Part of a small language model's weights.
Size: width 96, 3 heads of 32, MLP 384 squared ReLU, vocabulary 8192.
Architecture: rotary positions, normalized queries and keys, skips across layers.
Training: a variant of Muon for these matrices, 140M tokens, 3592 steps.
Each number is 128 + 32 x the weight over its row's rms, rounded and kept within 0 to 255. Layers, rows and columns count from 0. Numbers have three digits each. The size before them is the row's rms in percent of the matrix's.

# down: layer 6 MLP down (transposed), 384x96, rms 0.142, rows 137-265, columns 0-47
# up: layer 6 MLP up, 384x96, rms 0.208, rows 138-265, columns 0-47
down137 115:145152132054151171131064170130099083102150132118176137160088099134113123100137148056137147072131158176141144105136141080106153069150149082132091
up138 097:087110123087118141124114159113105199100143114198128181116118135122151166128200094059122111107124126118052191092164083171115139069132124134151125
down138 092:126155098163094099174187068134162163161094123122135105106142176206116107115159147195041129113085118118104140146120107131178107131205114134139154
up139 109:095152106122109124102087066123164133177145155112134034136128079138103162126137117133081124144145207109143160142137094084121096161108112166146092
down139 109:164117167171170088120122159199108071086152146135158160141127140112131151167093081138113121091158112066124111123072090131146142166156099154071164
up140 078:107149096071154168114096114142133131101059123073133085094098087042127098063138140128105089096181110117140111177116148142150181105137150163144172
down140 077:149109136145142102115108101067085095186140138143106118086113078129200107167105114141138152108132120130180148106165205131148140111150136097099187
up141 126:120138165111157135079127111150109170131141131148088138088066146131069236103108101117140235165136135122141158166102159115163137108127170162123120
down141 112:077171115117133103138080178081150163171141124110093158098096140116108106172102065138134123120132142156130130075051066078108112083165112163087119
up142 093:127146119127177155160084106085107157093068120176228161165143175129109092125142067163144145086138109099148097096128147166097142204105094131061159
down142 101:165122090117131121172105151104143162148127114130188098103161146118089087183116134080111110157155110129152088125140102152122097164125111150093186
up143 103:091177158108140110133116116175151117099149240077134129139139138103157131110148055169141219108121112175073067107136132109128103170088149123120097
down143 109:124134138138141140157127137158140115098163145141169100154126104151123116183213154152173100130108146130163163174160090174165098092150190157157078
up144 082:164121108073128111189120168180147149106064114102118139179131158161089097095113098089144110144115169207162091085133109122142147165158200087137151
down144 089:101105072123113112186137112088102109106110166144159168128168137160143132112112136215115047082154132112106116095160111120221136117146118116185068
up145 097:180123123138157144141162097119115212071124181114166131108146102162111118177181127135098097064136082148167158167156134142131144249132124157107100
down145 101:140133191102114127131151138123163144112115095166148073134151165100098181177127105119130149129134146110131167118175105157097076122059191120115157
up146 114:095136124124138115110151166165121188141143118153140156078171128167073105146129135059146214148142166115085084120124150125080152108153118182081102
down146 099:113205089096174094167083181113147147133130121092066203115086142187139096193121169122123128135143081164097097167085144097134131126145139144109127
up147 110:060140075132119186137204131134080099150122157171111187128174110091138090131127113114110136089116183182134148070171174174051149150090114157141153
down147 120:126139116126108138137132152159102106178114064122122116130119167085122073174089114085145151134116089164105122088149116142147125104119193153141136
up148 076:146143121152120124123160082112112076131102087081144147146155131095174137145123121180196175102143133171149122122165077191095113098149138128089123
down148 078:157148135131105139139138144136132158098100141145171133106181117134065062047172138166115080105151145120042132107087159085134123119132134118155126
up149 127:098126149131078138141144141124166142116156160197101122076191110115106125150127159164160113177155095134086127143192134147142093145160156125107134
down149 130:122141099128105148113096133154202069182164132138182145163078137145104107138106142140164149133135152080116137125130127106136117173087141154140130
up150 120:123134157101156065094124115248124063126175164096121121153087163151188165120092133125162130116111118171121144165112166105103224151109140134101115
down150 116:121128176127115135078116126097130112156118160089123104104114093149168140124150122163128144203130144105140166103110111097134152132130132110082152
up151 082:182122093144153142077173148173151102054172141166071090126109141125097136157128128082110120081186169138161105148098177127178107086124173126132158
down151 089:157160135152165133109150075066050152097135096147108113162159091095138156128129139118173161116148145157096128118137075127083162155179124141090155
up152 109:095146157122143122151135101093149108044088200102113063083138133126134156062113113120091161156112119170123111061194103107156142130170091113147059
down152 110:117148182115120158161179122195161136157142088122158111141171153120159120200094081136116107153078141129152079096200135142183161081081151095132157
up153 092:159132093119122157148105146136117180045152120138162128113104209167138100081064156159201109060083161118085140134109150131155153116126111127048184
down153 095:149129117164170170183143151174068179132099188094160103116144162111128157121114163140109060116125109157159132149170088110139109150142131078175031
up154 122:180135106110113113138137135230090088167126124123110041126096115116094169139095093058154106113134117105154113110165132149106111127140113069135117
down154 114:188092141120148098129085114143112105105157145088102139175157052138132101181125185164143118079158110082157098075163160145125114159115068157129134
up155 095:195101145090101124136115086124124113161132104176088154136146187092153205168157066054157163130154079141118097127158144141097121136151136125097125
down155 111:147113196051090121167135145099113108116146105127123108092145107135099177079127131129184123131120099132075091111113108130096063094078157124151147
up156 073:108139162140131097122094167150114129110122157114150188099070160070094173091134138165087112177130165103163090105186114152084133087123140114075141
down156 078:115149139139156104124129119055102158106143144089141100140141068157161109131071086190128105084135138093136118075095114139059195141153123112144172
up157 128:093112024133136156073188174135132087074123106162166148171104163143145159136067130136110094093132107111074157076097163130127105136137104123152153
down157 118:157140092094152160110098087118141217161187137121144132107121164118119149173146181079171067151166101100078147095124164077130147147114140103081133
up158 107:109173081195091112143137139133161142068169137109058161164089111141166118122141156121094166122081130182151123044160140153105184130157140104103069
down158 110:128145128147089125140107172090140116141098182134175110148095091082116095131117082111135130111104117141109114147099127152164143074170096108187137
up159 082:109163177126131134164168102082177102110162137088121068109160115120087165108136164135127118100075153139102137171162142109118111100057201168126151
down159 084:159115130126104148102114101103102104177152102131187140071132100128124097152163151147155135094089158153067106097129122087153153074093124077145090
up160 091:141100138033133133082102131134167117140133079123100131196145202108144106127171129095168149155041105137137182113115129100162136117117129129063142
down160 095:118162122138058060100092143161118078136121131126191131080116122136131143113113159125099084095099130156166115185132134086113096087160093094110171
up161 084:156158093150129143153127187125159133124077119151075113079104148122121121102142201130119146200090171089140074110092129107097151085103122092158119
down161 082:071137131123163122171127148067104098162225164119114149127128177176162134130078148165148117183058133087153154168092109059120140110094165137137177
up162 094:140091170157100149086134170159137127091120131133107112112107110080117100082177141138167124163102163103124134136102143125201145148135128146141151
down162 093:076153133113121107137085137126126116097134176077066121141101127160159137135167132161161128165176169091101092126096125214151158148139130124091218
up163 096:101111109113068133098100163196095114109147128121100089085130086110088134112009121152099124113102176169103176165092134152108157174132146151124135
down163 093:155189107112176118137142164139129107138104116139114152093144118146124128081201190164101089100153155149120080125105067088084135132191142118129117
up164 095:046104082048192179116101112111145127092125158157109124106149154067082089107129173135096085141147187061113132096132133175122146110149075126121109
down164 098:102107175132108141144145091163185099129088105131160160125156185168193085167163066119166135140094144128189139110122136095199125155201110126137145
up165 100:098124115140154093070135152106143087097072149081096136091172149134109236089123141122139051120145132121086157082160135135093139137161119114139169
down165 100:142131116129102117126153114124145110135181071155115136138171123143113148160175132133115188081153163157111155152090137067124075075183114104134174
up166 105:134100144116194138153136132144165107171169173133106099140154152132112159041092169113076119165107130076128143146104118179141092124124101104113148
down166 117:086137167094113127114102120129172063109133112141156085094117137117083116106151067129111092135106126135095168103124045125125113144149132109049147
up167 086:135056114168106141111165113104162091135145183066178138139190096148161146148075156117142139152134129114130188131137142103072147128120099093176110
down167 085:082141150101074123173098096155130163132110069109095102131180110112146164113170138182109136105084132138105158100169145134154110170121104081101151
up168 089:075126121149093183117147146129143163146099166133159176128168174079155178112162077130158144123084197136188101127159091106090092080164106126142138
down168 091:097093152135160193141133104146132091139126096116174169148127166186151165118144067108106064154139136112114069123096087084154119147135161069133191
up169 108:148104170149164136126134134154142116077107148124096115147077132136148194070137110142096145149080159074057173144110139141217087100155118185106103
down169 102:096121128153101160139089140096120187098088123134162159121105144179114129143118113115158093112105066136110153155136143202106097079113112080150153
up170 084:130054168141187143152197116118164182106168076086093129128164136113140154080126119123118086114138125117163148155112105106110143151089113133140037
down170 096:140191131123100091131128127089096097171148075178154139091114111142133107135137124135094123146204070115119093140139089105111114108118166102140132
up171 082:176091114141156193150159136113152103083149093158103090136036226102153110128101159091145088132066178111165087084116133087084142124124119142106125
down171 089:116109108131116152140159165155096164152152093124158159173144165176176173159122093149134120166102099079168097142129137103129140055173095131118151
up172 093:158088126107120131072087104177171094067095183091164144140096150159114100141148159141202128110161150153131129140144106087161116093087075108190083
down172 112:165182098123078153140154113123098055095124148129171190140175151135106205093112073147114126137132123221177132135130124134182098122106118133091099
up173 125:160127172155151192143114116140107160192122175170151067139109092103144117124116125155113103165155180143136100123236081160162131186123134153131151
down173 127:088165163134107092101088104098091097131131122111133121145164155146097179170118106088179140118117126176098101073111113135207106120135149136106132
up174 105:084058118154165126147170156116115186090109114201170119123111091102065092166162162161141094154112142188081160163112108093134135192126167131128137
down174 115:148167124147151114173097139104154160163154097159163158159073120172087165197156127162152100123120101085150097131138158123151120143138114166070172
up175 084:135150134167091143128098128101161115137150097114125119074124155148097110002136145163169148107136169152169132176126099075137188146124141102143152
down175 069:168120116098159129119122090122065191116141126153183146118119102118142111104143152167128073163183152183134149108095123062149191116107118103126133
up176 108:129089111104153139144170107126122145165118061156068113135099136159113108107122145169126140121147074137157122022100192179135132139119182090069140
down176 100:142185138113085121151144144136151144155126103092097100125132090147171167104147168086078088098150044132133143190110206109130163147157133091128075
up177 080:116060111208105147081098090123163097116121110123111059096158140183112155066144116186090094126105167136138149118123173178114129125067115125088143
down177 075:146120165064144184093130108151120128149149149117126190094155175112137054139109157131068146156184113184126119137150096107172137123172168120144124
up178 087:159138209130122139109140138114159170114142128103123123139116098090082133114138159125146125121171160129090153109144156114154087107148175091161122
down178 092:122137125123157079152118108132136105151170134134175173095130072113184104118081112135177091094151122148175078150176171134192136108165100155154145
up179 087:114105115055130125126208101137085164145123158144157144197134126097116177124131167152111084141146172107068198187122117123149103113154081154114179
down179 091:121159112095063104117098123176109129115127142142136167162176134097135086094143164115168141174122130112161154138115167146164108120132097142118198
up180 102:116174156093125132073107118134172116115146143077145108128106225169105134144113126189067145130121199158058169079173132142146161093088183128150143
down180 111:111105168107091169135071178129195159156194121058092109087079068138112111140167119142140144074148088120117144112151145150081091080117088154127148
up181 120:126155178161178113149091075095075113181116139193123119131119179118068097144105138132123124095104227184077180141115138115128137130156112138088163
down181 121:116132120117108125194119187126140118121126085183088104156115162071144154143189126136177105130174140173179107088131151139120152117090154177148057
up182 083:078127112107123141027140149108130070076115092140096143110114123121122136154064142154156101079050177172081139161106114123158156089114109107180155
down182 095:183134126131112122134112120138141117190185085139130102102124065175096140140236121135143180063159158059135134076153137116107108156075102137153136
up183 110:173115086077158123147159110148168084154150066180126128147083114090129185138094160092100116151131116166115130097182152136122159125138105091123145
down183 110:195160085107157164143155101110053156131084111088104155124125136124161122143134090075117093228134112151151150170132129143120141159153095127159175
up184 100:148180123180185154099085119130124145130114136156161070139106098075150132086152132082103122155129161109142174109112083179104124093122129093095132
down184 089:151126155096075096202166120157177129081105094113133113072129094183170131141118082156130141142151140129140142134147086157060133137124132057069128
up185 117:153150153137076164110061163101136176143108140103128153144141083120099153075143114150058143157125118138153110133177171177119163112096126140079156
down185 115:161082142086105088139124063113162183152121072084162132127143106116116101153127099086182085079126106096106110124126115155160160134133062112082154
up186 104:146131135086172143124102112128136189149107165201152059112115144138090188096052105096119153119133162145119125165129145100145141106183102189124080
down186 106:061114131139102108144147111166166159128132114140136152152177158148152121116077138119135117117183152136159113164122126088121070130187172152030081
up187 092:103132166127111135064121199137153099107137101099181082137169139130113161134119128134155151096094138118154144175149153244138118151128114120164133
down187 091:175208109177063137129099106158110133132105113075160102097164117127164144157143110111115082179128105139077114103137101114133121082130108145132165
up188 078:148116165084122135127207143119114159117117117112146106135125123073158108148056134121107104098135141131144072102156123120143137172115164139113086
down188 077:156111088064085198116098169128179141052120125105138111109156111122116084176161174112134114158121137146138108116145097157159074089136178101136185
up189 083:106104129159130126109103104080109176074076126094136140147114140087132197137201117081139174118055131053176120141175112123146089117106139133065155
down189 075:129123098130102119131154096211116082137135134084141112147145112147108103182154107110086120160086120093075116148067190054121105130185111160187205
up190 102:113108125140164072037137068127197126058133086096150139068062159167109178125108146074149131115144141113180126119140168151115136134103133156081110
down190 102:102164089115113107142151199058131146152133081149108162126116117171184091156129144117116155133150135156124096148101139134135177119208112162155105
up191 086:158105090059208107109115138119114125092100180106106074110107095129137097148059175161117116130107130120178131138119127191139126129122048133158113
down191 085:125140115190112146150095134105145116172150087093057203081173140148139098100169111226166121134143158107084172100116165126184116102095111121170138
up192 076:144159073164144163084073100158118131074142106137121100096093103102109183099085175095172110086194080152148074112179146174158122109165093101187152
down192 078:074135167165168155114096123178079165155120142099102141113132128092173070153149097199075086105185158128140186103119171126139144172065158171146090
up193 102:137164111113125147083161128106115145159159138104159083175164106119143093111151085157088099184088192212113175095149099094139155112120104122136212
down193 110:112131112124095146120133149146145172153171158084124110121137121190080127146097119128162131128085111137151088170115158126147096040091129084107138
up194 090:124127145154116163116169199121125162136145167147134160139115111102123134169167161088088168110140185120184113184113164101090083128137110102165144
down194 096:137146152086128151129121117100138116090093083094142134107121151145142115171128137064118083093152225134173134113111097092106171056178165103101139
up195 092:108158136126139160105114141109123102051138112135141133082127109136162156158133156088089116128150177143099102050111170155080144103096139132109140
down195 091:098179146151117152135105114175125080184128136149107148136135095138152164124144137129106115141147159135231106207102110132082110116103107182164100
up196 102:140145117113171081119160159075149066105152091114159151138127104124087109113154118079124125165126133183177097174092114080104172142112101114175025
down196 102:142136097151083156122085132134133116161148145128140134178095138121100096051175164096086121139134149104089137095083111102173143141110125159136081
up197 091:151156082134151165145125127108155073177200115135118048118118108097094101088092128119091086175136107133149130131150134170109076160097144145093041
down197 098:168121193126113138100143132200116146109108167138145139164155064161134086148106079123125127083124061174154140117187136155145087152131159104099141
up198 082:161116114109174067174145092130140071105092114116056059104140088128133162164116117137096085124062175178141100100115151167116120144121139166115152
down198 090:139101121128095152089072095071122090138136063083176113115103115071140109122184123131087159103161171117113127156119115139165062147137107137146171
up199 113:105106135167101134116125097167109134128083230162115035096072109140123169149080108061120128150174129183185106146137131116136147133136155119132107
down199 105:158114125103114095159138188110092114104103121155085141134115149164165123124101134113120126156016119089191109171098114153130142155105148126187081
up200 084:118132121149181169115055115175047131145057145090146120140124118138120138192119172124185099163133171092178099136185134118123147097097119104080062
down200 089:142106124112118150146156124100130148173104100146085181101138119144143118130124076154129100154114095141139138145041113126185177120143135162173077
up201 098:114164095056106123077125117181158145131107106086193049137118126108188171122132150098180108127093122102142158161088148123074185118106120142178103
down201 090:112116180107056134136137083089149059157102063153095087145094107124128084143140128155149154123075094017116110125155143117087092139147157087137132
up202 101:125151139108175118162155094131131133146126121147137116152177161102102104135162150162109119115129182137096142142110142113082126093117099215135149
down202 097:092093116126126085103054124147122173121146121107091135059073096150127106141133168058154147200110111166110155132115159074142159121162147098133201
up203 150:074151131174082027122153135134137102125108150139117159059132108143122135108106096170149134114111086147140119091139124128158137118169139154146126
down203 122:204120137120110159141120161122178140173143119188086109132105098115167152126146129090149069134181076196138076129126158110103102165138075139141144
up204 097:174162181126089119113173221143112120152083114148138133094139086090150082128179071129132141115112126108127115091111149119148124160133143118164092
down204 094:073141073105139117197107128081110152135121118108148113152161158132131154151102111193104112107183140130080119132117158113146123089176146097095125
up205 108:166138127098128134109110104117139091068161116166149168086097088067097255116170155175120138138164111118128142091119138096125111134127147081170077
down205 099:178166131128121147142152171147094127181101110099131079138083063066134149140134122170124089134142050142156143145109105077147122136118151124132112
up206 086:107150079146176055149158158108174078157117139147144200110134135109183166072113105154059163124140077102152134157118122110147154086179132167148106
down206 088:093139094133095127081131099105121195136118118141138059139050086148080079098130160131168077084132139133097111134102097172119131166168127152130107
up207 086:130091131092175151113098122119127106110080125096178052125121116191172100112128164159123100088160109128111151154110091177066125104121162167085137
down207 080:136112164185112123101142160142128105096129134176138182166147113091110127059131057114122127099145050158163131126186142114117066156147144100157163
up208 090:177163151103106133172118121096144121089125106160189151129158209111117118131181075092094186061125170147110132123084089117171181129181125151133056
down208 092:147093062118100128145168143080074150138042147117083113083103097099127121135071125170112091116149150158128139120151140127148060106205140116108140
up209 103:094169093128093119113103165184179123069140078121138085077114172107133118120117069145137106086081134173123106086139122091157127170148116070128078
down209 092:157160135203099153107139115147139125150071120167155080081124103170102138125100160148119156111106115192067150149156120169166136131145175149105043
up210 097:113141147131133081087159152149156133164146095090117144085146178108100141154093137105106155160071076190128120144127133159138200190133129091064156
down210 111:149118091124194127155123143162110147144154120110100055141114088143151123133091132112127127152108045144114121132067128159144124162176116138071145
up211 098:158130209112157182122123153125058142130149148098118158092095141144028159091160105100123134166106162117144095040139138146165156170136151184145119
down211 105:183108084069079147155116068138157131118123116037098146134130098134124191168080115178172122092142118098119146137147105160168082174088120122146086
up212 080:134161161160080100059116092120125128117123082192134143149134149182081141079113156139113161113130187076146120104121107056105112183058129172092145
down212 081:043140063089099126107140119117144157138109173158140157176123113120141118116137133139102103040137146128095076122141077036076135091123058163147143
up213 102:107144119136172169092086135156081165089083151158100096129110170128181234066107137080118136106129147079076134098127134106134106107165143122100056
down213 087:148127072156111195216158118125085089131119122123160170135170117167095085174181060118098128102176185132195118161098145133089115147155111100156019
up214 101:117137176137081157104173168186137114132081115179083144170158146123133127154140110180129140169102102169175159163132173109175118043078105168155160
down214 105:097178151149075114125182093085167114080114132123042131144109125169170047121084162140120155107139152095189147087075149119132102104098079107128131
up215 099:113139145125182133137093154112146112117165106099124155094146132152130197132060096120110143151094107141107171171165105234098160066098164192174135
down215 116:101208120125058099109181148122100085108152082133164150167099088115116130119200138128133105131152175136160149144128139138053096106127104158109107
up216 141:118095123124126066156129109161109108127133130124152138180122112134123124147115167109099065138140174156089076097099149113115084213125120150115109
down216 125:188135114120140188095109159173147135141140069106067095130151116153168166162117092142127109131125152146127171165129098103155131071134107128154109
up217 086:136090076130131176137107145115151141112157088111092142119113124116190102114141148001187132111158180127132109168188150109148113149092117188135110
down217 092:150165185150110064145133144135142136125051089146077162091110114114089125138157142122109090137140083069154078087094164140087142165166125111090134
up218 096:155107133125186151143144174101074102140142067123107110103116154115127128131124104196179124111121087164131133133098163144139184116097148144103085
down218 103:093197136124135139148165152093143126144156084135141156067114126118116102163131082109117079187069145087108146132151167078140134110126117092097148
up219 096:119161123096124157147090102150134149085205144149148062113148123117166119116138184102115153076146205152091130112150095130193160121129159160085158
down219 102:082095109139125090168081101151154135138153122087112074174168120138098100116126084155133150153157143138109088160043167118171112063105126098124165
up220 101:112114137198067100160143136118223149154109108152126088123174136085116166134159090160118146164157144126152123108091139107148237120099140146189144
down220 100:152156182062090087157148135111135097121087086144156122084080143108135150117134112160217106102093109086159115127148113102078117110084105151160165
up221 091:144159112145187157103185105113122144146075111150114162146132104077139116107120107142089122064130154061132069127111106141140153139042068134086122
down221 102:087119169128162154136148144162139073105132183150125152153151119151091083167152095154119086153138130167171178178104061136153122095190141102131116
up222 099:146108085116127169094154104139100144000082179124179133137137153137103160120136123141083118101102090120138145139118143130158142168146145157130177
down222 095:151185128117097163150159129101084109150059116155147118121151178106150105173101072123118161144152124156142184134077094150092136152148130080137077
up223 120:157139123115137084131163145152141139068193170149175126079141133142151122089146123112191166101154113191109124138131114116044154149160145122111148
down223 117:091131176159129090148054172129140110156116061155093126115223116130092142109106143140149107105144120154090155081079129142067094125124112106104096
up224 103:141103129103147130097139091110171119117146138064120084107106161152116160122110128141105111134103129103086103097172091122087168114032152124074130
down224 099:152102183101134156126156148196146099160132142106116148152168092188149113100107107133095141149099076151120072155070155118068124070072109086176103
up225 136:075119052110127120167121144156137147140146115116106049180107118127125106160060100164125070154124115132131125148126145109094190178168141184164132
down225 117:199133125162143160083157126092134171108101139168119146167097152145133099142116123075081094148035083194133104155079139115119206139089121126135148
up226 113:116122155133150089086058109158155147085079108067130119132131209184132131090121146115076161090132094162130135154109159120074157137096109077139152
down226 126:081098085139102085147091133127101102154107172157136151109135152120092130113101174151128106064105086086149127085093062145087090117131065068181212
up227 082:165107060119137153127180101065124130154169160106108150161116075121139090104128146087120113134127118181135187114103113132084147092118093150143164
down227 091:149154203108132114109134087161114102144128080124117100091122101132129100106184154124112122134074108113116095200097087097067094065147157180102177
up228 110:116120134081162113161142198083142115154105154165069125124195116126116126098123109056170150114121166160108146144131143154096169113162095131123132
down228 111:164121133073142121142123138108149114144159122125147096071181099130118151171102120112124107118178097153101100137113125125158126211163113160105140
up229 099:126137122131132070115125071157124184124169087134150107154137112097124166134135154096143176093117146142130141118136083066161165130131099124184110
down229 096:123152106172121137118161133180135131143175070094119077123150145100147169104128170104094147126074145132053137118073115088097102094186054152161138
up230 103:125073120147136141167135144137093073146111149085153134111104145117099093174154164109134103118154055100176137089172074115062125085116113119108077
down230 101:165147105166059153118092123115122142142091116168195082124151127130137162106130123124098125072150119154148143131116118128108096074183114174166094
up231 118:102075110114126150180175132187115067195116087096101117129101121117131154133132154067180137135096120100128082118119134082074147139121101138171128
down231 116:199176176122108153137085077128152129142093111072096128179114159135114141085160091141145076126129119151135116098087123159108110057162063153100137
up232 073:150082125139182098071112124133163172137121088113090115100213156156131141132130195113142118129178173072145106151137190064182169129183100128148178
down232 074:138137097127152085137201084140045138171142090135139120155175144117135074154195143115141108121170131140145120140147176037186143153093104107141160
up233 099:097093103122135188128079137121166170086115132103127123091132101153090133122077113132049137081135095135161180099119111114205148132121114107165155
down233 112:123163174116088121135105102106103096151093146123143121138147138168115159145134114042184101154145194149165107069130197148108139104128150168081172
up234 131:088114158107159155090106045170136171139162098126126094113105115124134167137074125113110138127159157142114111151180121107130075146109108129160109
down234 121:103144096071090192114099114156126089170088106120124077155138069090143106172158079104113124103132145130178158105141199101125073158151081127116135
up235 095:100103123153134109155177165085161125066182126090119136149121083173121152128087120107175098108081135108158164166139122189133093119140099104099113
down235 096:120145167119177163164130106185098107199069052171104121089154139145148141098115044172072106174100140115143133148116088131112123094189154157130140
up236 095:209138101131150157092145125134109112147196106112100094130145129112150173131182164199100134140183097211160146170142139118104149123148160128105106
down236 094:166176109155122116104148169144091088100147064134117151154123073087120150089127156137118093125117066124126124145120150089187088116173137135124125
up237 113:149088138143147109102128171144162112104107086111137020133095132149128157163131150120167097139126056174126091096151102145127136112130099144157149
down237 132:123117099110123131123130155092108060177093123166108160166059115107171141082172181135142107171128108180117099115134075094092109127149148156140115
up238 104:154095152110115162119099189116119138174155114165127154111097098122126142157104102068097120135113100155059104113143071091138149133142111138143149
down238 108:093115146114126134143110114202114101090118137149108070129111126109186138103109098108092074104141107101090126117124142104158119176163147151104159
up239 088:201099186126139136116188085120144082154080125147154173126125134155175192144114080132136116158127132110094130120138191173118172115097118108167137
down239 086:090145063105108096137074147101053081169115119141088099143140151140090105123197120145163142071100116091138148135154096125113061109172166089146153
up240 091:141116127155117158119134108086140168137172089102160116112130106134150104177163127140178115069110105112133099125074108173088121131057190145130162
down240 080:167165150121142177135134133144151100099104169118148142087046158143105149158140135159084109124070157159111136152111065121168159036190127106118060
up241 095:078135156108206154138161120110083090090149159142145041088089116141127129111122137124129112066130157100150116129130075101150083141060090135091128
down241 091:114162169110085128107173135153204145138126137152161130119208126152177149082166087112113118148139075121144074119159043119133136072092179148203146
up242 130:100131156149087107131188163136168102176131177172115107109174134129140065111104123118158179163141105151067196093069114093092166125145128115173133
down242 120:097149116101199107080165146138140140110146101115123123057180092156086151146126111174116096164145119138100083149135113121109160150080085152130139
up243 106:117089123142169146126172110133129144160141131091141158121136138109128132101142084120096179133150150131121123136168061154155133116115096121101109
down243 119:094162087128175116149126126130158144075157131092113166132111174152147132175173067166119091172149135143080079152132140142140169170152096119163128
up244 103:160108081116131163125159125154178158093130123152107117126139152025127126132135182120168158153154138138139082079206103154143087076167217106127109
down244 102:115115172156161120133135146172142128112170100123185095125147161116163098194127065105159119172151117118194108142140153155172072144159127157140117
up245 104:100072087152117075090160103147139105168189111103156135153182179094128206155132104157089087067118162124069156163140154156105141177119117110134121
down245 116:130119052094125101108086122090093134097139171074112119187141121109106129072143035138142148134109174135073151100125111109130084131133103132121144
up246 114:106117134131120103154106163121149184148094121113020151093168145111058182125111112128085206117164143114130122148120075165103118081139131067153118
down246 101:094171080114108163153180127102154160074117095076047158102113150136140081131146151169090107116092135159133156117071165120169143123104107114155166
up247 100:144113146174196169112103135120111100156086140123128072106087111128131143197143107169154082105148079103150127145104147108169153151076040140119130
down247 111:198163138162117118118111112171141137142092127157139185184111092089105058057147119125101148153106138165178109103149154153153092113191047127133120
up248 096:156160150146159110086167073133166057174081121181147140195163146067124128085117149128140126127092127134118114075174083156114120124109114102207123
down248 096:151128107119169152190165158155071145129140109125142156176189130177132123101111110143142131117110115108126158102063102083164076082203142119085166
up249 089:147079151177085128155141162124115217096123097141119215120086125123140155116163120056135091138092107116081150138137147050118109174074170119101136
down249 085:158154138196151105119123163122137129133168106118154148173045160176072141154150130126126158111092102098116074114131113119123154124131061148144161
up250 083:108128111142191083142127136143121116081077113108152180193141098101193159106120156098144101092126058069123150121130082134069082142120170166087167
down250 086:155113125117117109125087141147086128109132143110133128151162101104109120109111133081152122124138150134156074174152140138052162148111091135082152
up251 095:161131123131136170129123147144090113171085109093147155142075081144141134099149115089101141095146083212130124180126172120144115052111164161076092
down251 087:176147068142127172152131111127188132131159131120127128105129144097188125127167128117090127100156081145096150126091115058090110113191169140169092
up252 125:130060114149117158180085199078108135117154185134131133089127153160068121187159060135095120148152126163152137104066126147116175197106175121104179
down252 119:075104111134176130160124090072084160102079134169152144119176154118142100174095043133098049179122124112149150155103118103153109171077088163175138
up253 098:092029070167154132077153132149143090082149110121128125158141098125169182074111183140204110143161163181097110127134129167128088130117110155125138
down253 107:121173087098160165132114146138118094120171123106085138136203085102150139148108145072141139061161122153151150156066137098081085132152112107093190
up254 091:128213123154078152087103084124101125080146106126160119116096144145166216108162154144089172128111106131108124125129111119121190118095149128079151
down254 096:125150093073078095116125189125132152085144139139172101140112121107089190142155122187111101124149113153141109144099103151120151073163092121113153
up255 084:097128148132143121147135147107124088128071128107099058118097167170151123129128149103131123160116149124144078135255144126136136135159061107143118
down255 085:092086051130123174120099147125080103088140067108140068190210162125171139165095110096097110161165144097095059150135138130103143075099147081103201
up256 096:130145091141184120143147071150119105098107090177133131133142155086067168073145184120127108148183163152103186145139082109127192133086090110141060
down256 103:107182131092149114143103158177151045129138198172138137153095162186114076147171191171146113180121121120132105166151162133144094164154169078101095
up257 100:157124165165114148148148105117152152069097114128127129133094082158122161083135139136095155162109136106082135139093125138115130226107182102137124
down257 105:155138093115130129115141165147121093195192060155162152156100130145129072138123161159100131063075067165163103148153115109152098127182128135111127
up258 098:138149081136178104147169086096129206163130167146113160118140164105151154115066144139107160111109107120138093155109155177139093111107125118104071
down258 098:161144076135156150123144112168098103090144095065125119116080139139118126120114162126074166153114130137111135096028094116175121029151073113148156
up259 105:140103141163158124107144108240105162094113096117130147158066113148149156157112088144135088126079120128100133123121160109125109169146158140123096
down259 105:074126156114149177146150098153156135156084142134098092109135152141161077165149092179055106130150106087094137092145142147117095124130083128143107
up260 098:126137104139108043098132114138133125079082102119143124158116112010109125137138115120175093133113178112162157078093164132084166126161065106115080
down260 093:062141115109045101062093095028123144087093065163100090106076132124138089103181127112135112124135117132125141158136186136151132142175127170119142
up261 099:157148204119176138079110120118147151093133177132149149144112159128106133123081116126147114122108174113116125141151120159160093071130176112088172
down261 100:080107125145096148142138033136117115098112148093094087117126057143122138157107147154117108199124100125124043180129153150132173211161146108110116
up262 108:126151085091124059168115138090116114153145150100148091186088102085143158130095096198102149108144110148168103144157138126121150145143085173132083
down262 107:151156112125123074164127127153135094156189096149143152163127180149093120129105150088164110154113143147100117158095150146181113159124159140111074
up263 121:108095146169116116158106114067141163133114122161156122148100096142140102052031154123145088146131112168080127119156104157143094213141082087128151
down263 103:143121134116116138136123150095108126193113085191079105138102087126136122112110149124104086116133030124127156065107153156125141180065137085127109
up264 093:118148140145100101177086104134100140110076107131150134182138198069130096114158134101169090107086133094117176115107079154203149097135179105098156
down264 098:157131089185097146121110174111075153144121134121220105087104172123119208104131121129119126130138136201139158165135050100079052072170173107134138
up265 085:123160144108149152129178101072214138097109107205117129079171123062163185164144125131071111075145139069180110086134079105039133105110171128143106
down265 082:080151175127075089129122123091122128162125092130134153078052127195150149107142099160104136108178163103106131163173094148040132101146098156118151